config = dict(
    head_dim=64,
    d_mlp=512,
    qk_norm=False,
    bias='none',
    init='uniform',
    init_std_qkv=0.034,
    init_std_up=0.034,
    init_std_down=0.0,
    weight_decay=0.051,
    train_tokens=117300000,
    steps=8048,
    dataset='wikipedia_en',
)
Each number is 128 + 24 x the weight over its row's rms, rounded and kept within 0 to 255. Layers, rows and columns count from 0. Numbers have three digits each. The size before them is the row's rms in percent of the matrix's.

# v: layer 6 attention value, 128x128, rms 0.14, rows 10-56, columns 64-127
# o: layer 6 attention output (transposed), 128x128, rms 0.142, rows 10-55, columns 64-127
v10 091:096140136167151170134097139135113128146120131130139155135106152135109170151150121137130145120125138093150176112119140124131145082140144123123081101140096106100155128129169139142111098150130189
o10 093:182120146082094117122129124164129147143136128123137122156181132115163098148116131104106127139132125152120110138148165128152122165107109162174168163104133138151121129133106122128105166131128081
v11 100:146081130104125089107140155147136169133142166117074127137154118165131128127155133113137157117125133090115104151149110091151144166136099134120165094125169098126145128130132140120139136124141094
o11 095:132122105145135154131102122104091103100109101111156088126145133091117122132150139119113086153140113165141156124094139148097114070156145119129135134161143132146088122133125115149148141123095144
v12 127:138173097149113148118144121149181121118133179121125134105139172163102191155105135154115130095126116113117130108108132173143155146113146138150086122107124177112115115139145141165140121128132095
o12 110:136118099111143134130154126181118139126096124149177133185117131117122118112107144116090104116154105110135141094093155167103142090181097134141131132100103142143118173106129124136113106170098124
v13 101:117148096113120088132145154120156120136146130104089138147128126136154159081132131075129073144088134132094087149142127134122105152089119164118110163107129122107108109123112127089109182086121086
o13 102:097131166145172163164140103149096109122099120171123129111086144119100133150125129155121140131137118132187157091096115148121168115186156103135108089160148143129131129125140115160169067156112148
v14 086:109116126087056088117102137125124126114105117132144107125114094144110078105135120121132138138136109139116102116108131136120127170141121103124153148136131134164085150122107122123150142108124092
o14 086:112172119174193134151147116141161105152154110132112126119108133108170169118112135157126088131158130111110138126108084161128142121132141137108096077138152144093146108113166123143131143144125156
v15 101:127121135128119143124114147144086135133119150117158100124117112124160109152101109153117134123096121119145113067131133141136144139157143101123129107151105112163155139121132199156096079145133130
o15 101:144127158107102100109117156137179122146139128109116138129163159118142138125149146094122140140169136156105141204110126134132131117090093153150149144133133105123094134149134110141137195114124125
v16 201:153126109158157128106106128084153136176148104111125145197105162142115150138114145148153096168104083140122155142156134135111108102078149133149103128160118115136131084137129122096141136138082141
o16 211:153144161150122100110077126086125138107130146135139086101121129129180112134165113138109128148127114161117131106155128154131152156110129104127155102169140118177120108106107148130138149126139140
v17 103:115161149133151161152104067116138108131116113141146110086171130083152116170100127152124149132145121168150119094114127118136102094145157138158130134142125178130136133138152128167108121156120164
o17 103:202088136140113111085126155124166138129153174097111156128093135173120127100131120118123142077115135080139116161159148118119147150096088108100135139106107074147161151127122130073126133120156110
v18 086:113159133121129127136120097110137112137120145118139125114147108071132152141094152153123085142155105184110127084117100123154098153134130111140113149166151144116115119133117113128115129124109088
o18 089:139135109187155107121140141147166112112142093139126141145087144169124131113136115139153155090111145098132107113128141160103151119124123137108098113095096114127121138099137174103124117117155140
v19 125:115137111143128133125140118155130142129109162142122178123127152170094192153133145153125169098127120067115161106124132120136176127136149114131089088127098131093126112138168143149142101133139124
o19 114:131134106098116126129133145162131159127083101124172108189149116106142106125103135103113108128152113160113102108113159150102117112126115157160155154086122143155103153127119123146094147152115117
v20 100:133154121155109153141114109116139103110088088118166073132114103123146086093112113140115101147143118139126109125111156141107089124112165145144130155119103142130089129100143121107102101103110103
o20 098:117143141108170125132139112129146132165166156140104185124085133157139128131078125111164126109136133104140140112124082106143151142114083112116112115113125110126200138118127108150120137147155120
v21 108:127106125107101095112125140147116113131109141125158138148082117163112105133131119146141145105133124110149117118115117136114173167160141100118118110141111130152106133144120188152114107094151098
o21 108:107159137128129097122133140149162126121122104143149097147176153074149151120126147121118106117176144176084104161119130163107122113132108165117175125118164137105099109133127101141116174122121126
v22 127:134139095127162125132130105143154157127115135138117183122129158156086199152091146130134141087118109103124144108131127148142147121137179131164075110127110166116131114158172140160174133137138121
o22 112:153117125140114121116122131140133140093093125139179089182141119112157091121133122110088107121160112135138109117127162167107145116129104134133163130086134129166129147093113131136109133165113110
v23 086:146141100151168123124138134140150144152168137105069184135151145168114156140152139112156154112104146117124127155123110087141134128121126156115092126110131122069138081120165097104133183102154139
o23 089:130112144096127156151115113137104115116077115144158109123114133086114123158135145128083094137139087131177112083154142168088142107141122124136188134156156133185108166137107139155136092149089113
v24 108:110125118129161147125110108129128140137154092144128154122100142129080125165122144124157157108128127150150165161092125146117141102150121099138102145147120140122131136149141071133180151138146161
o24 107:160168144129100108133131124124143112113111150118121109140157110109170149113147134168095111127128133082096076113189136134128133172104131144114148107120148134135129097116120159098092117113117114
v25 210:089113183121116116142145140148118143126119161167131138103134125125120108104149112130086155120145138091120117145133146171113179150133091130076149114150145149147115167122133140154138092124159085
o25 173:076141115102158143138163148130160104170098087106097143166143139111094166112097145142129131125136122115098118124099125111127088111139152159168119136121134138097128108148157115128135094132106112
v26 072:116157120107116100136138128119187124142144152121123172127130118170119149161125144120155104125126125103087096149121093131119127139119114135126082164118147156077115107117152094100113162102148094
o26 078:108140140149162140145122142149126113118095098141146135152080158102124165102131119137115120124140103132170127063121140172089160102172143125134162087156123147134118161104139152142152062157064160
v27 093:115111127123159153134128101149094157121116089142144116113111139084139094143076130145130169129128119133152134091113133131121127091162160115161160099136098128170137153143132163166133101160127156
o27 097:178120147141078098104108121106147123122162182087122106129169114147146138124152119128139117109157149140102111214133134100151121155086090127098136169094134089136148103136114113101092170113155087
v28 093:102127116122080113116083105135120120120097116131134106124103128147091082149132122139136162122115115153145113129086134150128126138152171102157136162136077157130075150138136113146149130134136131
o28 093:155158138146146108160159128166163104159170131139129127128135127107188167091117159148121089121173142094106108131133098149123148167111101139092131092117155144139147115105133125135101158144144129
v29 093:130112097111074089126138167114139120116128113131146118156088120121126114126114131094131106128097126133124077159098135138112132153115109122139099179117144132147081146134100101104162169093127092
o29 095:082169140146174145155145082152122092128119115162092129102115153111132152115142122150118093125145130108133165126144105134131141130157153133114117055156147135112153102123140134147139102141102172
v30 099:149105099134160125122149137143156143144163160120131184134113112164104124147133157135147117111130130113103147177108085095121131136139116115092112121123132093061136107126141090087156155120151118
o30 103:097157134125104114151122110128124126107091061133137112167147149078130170138144139141114116156141111141121091075144150173102144096116127146133143135124137182145088147104117146158118116140085165
v31 077:145119166096111120117104122114135123104101132148127106129136109106140063106157123131097135129164123159107127148119120117127113165130089126110200130142175124191094154142106149143138123128117100
o31 080:115126088160164128091137131100154136131141110114111111116120124133123165133111122140147134104119140092101130130125095123135133097125151120122070107117138127071144097116151114136152155092160157
v32 100:075109171080119128127109110131077160143102133135120138102136127118090126184103139135135142120122111133143152082128117144153154124169152083144125118173158151162132151133126142166148118162123129
o32 099:179148113185101106124120162126167100110148140088151093152136135147177136100159132152126144150132157122072101158114145112114104142089151153130123136108091106118086097129136165099086131098135146
v33 086:133111086125139124116135141149135157136146105112097127156106136189145090091147114085157159125102135081141133143141145142113136131113124150156151129087079126109136119128124119110122162116146148
o33 092:129130164101143144151108103112097114133118166137141130099147108085127140133115150133100082146165106147151134144121093112151120120156122097116158122173190116149147114151130078155146121165119104
v34 100:129120125134200129137142150140144148127137115128119156145132146106166139098131132116103103141114144093092145117153134119111090114117143178125159111105098118132149129129129164123095094131105105
o34 102:111104135132082133122123113124109129108121139132147125128127139163079114165127100112172175104114134189137132159088143095158131129128108093135093168120122110133125127154108081146143128135164128
v35 070:126141093124172122137126160121159150154162130118075192139126150158109183147148139107179131124121136095112140133126110125098125115126123141138095142118123152077148098128154109100119155114146148
o35 069:144128142130119154123126105140112119076098114149187111136118119104132124122123119131107116114139096165166114112147157174115143123180134122128180104151149155133110156117115123138155075165089109
v36 079:127107161136145162124134085136120153118126088150139119102142139101099118111103140156112150133177114128150168172142133113123112112139143142128168103129164158126120146131144111141151123157103123
o36 085:157118090150092122105134124074115128120142176081121129133140109174138110131119090134157141134099149124098124089124148077148091125091149097105100169103085085146164123110115143093079125128155125
v37 088:130113129106072089101131131117138108140143153123121154130127121123103148171143152130136129108140112164148109147099100095155144180132086090129104137143198132105120125138113084137172180108139103
o37 090:132147092164183139134125120136142121114098074142120107115112131105130127119134136146104096121112122079123125090163131178093138092136159163104126093139129138117101132110154169107126121125104167
v38 089:142136113142144159122124131152143138138134154117097141131156132176128167145148127145148167115130136087141147102150122092113138115128132144125135083107121115083161106111159139131092104125137166
o38 092:159094116091098126126106133124113141119142111125178123147152133098128103142123128087120122134140104181141121133114153140116113097127084129128165155123136149172111181137116105126135164144124089
v39 084:110145062127114118118150132160143108141137148090088137141123122186143136114115119124160132122090121088153098140133136128129133151116149158157077144090079128065130098122135123126089155071146110
o39 091:132140165103157126157123108139098126141112143165152132134112136083131122124113161115103089137175107156165147112110109152099151115173084111119174104166166123172127145140137097155153125169099098
v40 077:151108162091102124106112128127123135111108122148120098138141111149142112077193119138116132124145133089148174131162142115120118148131106139111206079103147117176145143127097164150112078131108141
o40 083:121096059129119134089130142094124152115139131122141128107149109128102091148086121111148175127096150168093134148086134086162084096132127109132085164133124131083132123162136070108143143110177119
v41 073:144149115167108140145111112123138107138135124128159136125106126126109116185095136141145132119129126183112111144073117136122137125140137093155079174159118150070077120135167077117165168123154144
o41 076:123160152120143115143141126175161116144143110145109155139103136111165177095150136138106095114145113072146106104180110172103162152127113153103160078106136158161141136087119182134105124146100143
v42 119:114121093154090115121153127126123090105112093139090091144113139130139117102150122099158143138101139142170071136143148093113097120097145143138137128092117126161110084104114150136128141122125100
o42 116:121145129111142140121122067137094123153134187158145107103142134119141106159099126143148151091133130163120162154117105107128133157132087129098122136123127145113132124132126086124118150112168097
v43 160:110100146105081104113136136162118083098124142130148089107140090108136084110135090128109111125157137143148070162097128161131135153136100154101152167112124136137135179131091148144110122107139092
o43 145:094141134114144129144169113139148079170163110134093159115123161103076172119122165142153122117133130123121131153105101125137117117151127134108112113144153125097119108173136103118145124114124130
v44 073:126113106142141123133118121129146129144132117122132162134117137161092117172142135126177140105144135157127148142098103128134159119141144098132091143143113143065120096118166077101154165124152155
o44 076:126162134118135126140130117153154117122115106134154118143132116082164164116131166148099095134151111094123078093176119175082145131121110160099202108128151156141113140124113157141111122124101133
v45 083:114146145122047116133095147104109084123104145115164098117131118120122110142125112135119127128128116166138100119094140152141144164135119084128091171166165145156090154121124122118144132114129125
o45 084:117155116133194136144153134161175116167142110150090162115104147127168147112124131125114107131135122072121154105157096159116149134117153163132123057132112131107139127102150172135132142129111159
v46 122:109113142121162122135128154104151152172175129129153161150095142132086134125131137118137077123132117101102163169131137182125146137132115148106093168169126126133126141146110116094142145138129115
o46 117:093160152140146132156127152113140105107091099127099134123119118126127137089132123148100120162110119109128121082134143153142116143159181118170129096178135127119139092115131152146148066126084146
v47 089:128094129132079111117152127127129114102119109157138080138095133109116073088133123120124141129131133130141102166133152106125117159122101126128144130123145122170094122119103144137171134125117072
o47 092:090168117126158127142126081116110097176113166136109111126157125129148142128110130150156121117126117126081157114138083091131121145126130138114121105142127134099141085117144115136106154100150127
v48 096:127148095111087083115123172140132111131111145098093113159102115187151128085163095095148132127077136093141104107131135145118142164109128138124130132102094123146119124116127185112085121072142112
o48 095:104136144110162137145132116155128129145125122176148118099143154071126140147105162122109116136180124172132144153089093152113133116172110136137141102160174158113111133145123066186173145151127120
v49 101:127138105135103114105138114152154113098119163144109136121107163166092143133131123156119152101132133105118119142131144140147166163134151124131101101124109138127101086144146159164166117118151078
o49 100:112153118104140117144150127168127142133096114146183111191153133095151123120102151112121102099162107139103116109107137158085132118156086155132158125093130158137101136116138117146095153145124111
v50 075:138137086143169129124140135147126130146167152104074162127140152174113155131155126118165152120101141112125161135140118119130140115122139142126089116107101119077159082132144110119123156114154171
o50 080:117114154082102134154128135140101151125093108154173123127137097085120117140118169112096097143144096148157097118143151153108128132152105133137192145158157148170094151151116129143141104150106082
v51 088:103123132109069119124094169143094131128110163118147086145099117145147105131142117124108113125083118110143103108123144149125129157138141108121141126136120096164119164139124180150124095133126112
o51 086:152138167124152114167139131176144099162149100139111139132164166116156148112135135122109129171169130152104164160088119149156151130131130149165091104141142149120098100113158104163122182129111147
v52 083:133131108109160116133141095136146148149164124132105180120130123138098148165132150127181142104120123117138166101129097108134141137141136124144114117127113150090153106137120122142125165125148162
o52 088:145128124146105105116122156126153136087096116127159097115121113091125146097131141152100131107128130128122062164143162159097122101135109135084177139130146132141102146135128122093131070131138115
v53 089:110131166127129119146122145110120105123141113149159118129111124057130123106088136119099107139124119154103113144117135159132122126129101125107096144159167130195102154142094160129154129127115107
o53 092:110138128142133124118157135119142120130114143110066120107130131167121130125147100152142142121092138094112148141152137110152154147129163124154109106132101107082150081116141155120143087101124147
v54 092:148126162111158113134156131094135142140169133139103105120151130108140096112126147095105113143128128163073157149138121139143113154116077142106170153135159135159131120120120108088163141145113122
o54 099:109124114152139156127123149081120125119108125112093146093099111159100158131124126148153150147087124081123134087130102095124134120129171090155094110167102115106132120121123152143149081105140154
v55 074:129148084171155136138148128118159105141158107131113146132116138141134150123094127103161142123117139138126111171095131116120141107113118154142054161114106148077121092121166085093135184096154136
o55 079:119143168096150145138120082140110121144102154141118131126110134109128139141133150138101071114133095102169129092185112150090154150157115127130198099165159126162152138132106147148139096150085099
v56 226:094115156098107131152145149157111107096114152145142110077147097116135102113160108109101138101157172125138108138098116135133151150171095143091151147111137140120128177111121138159113110116162113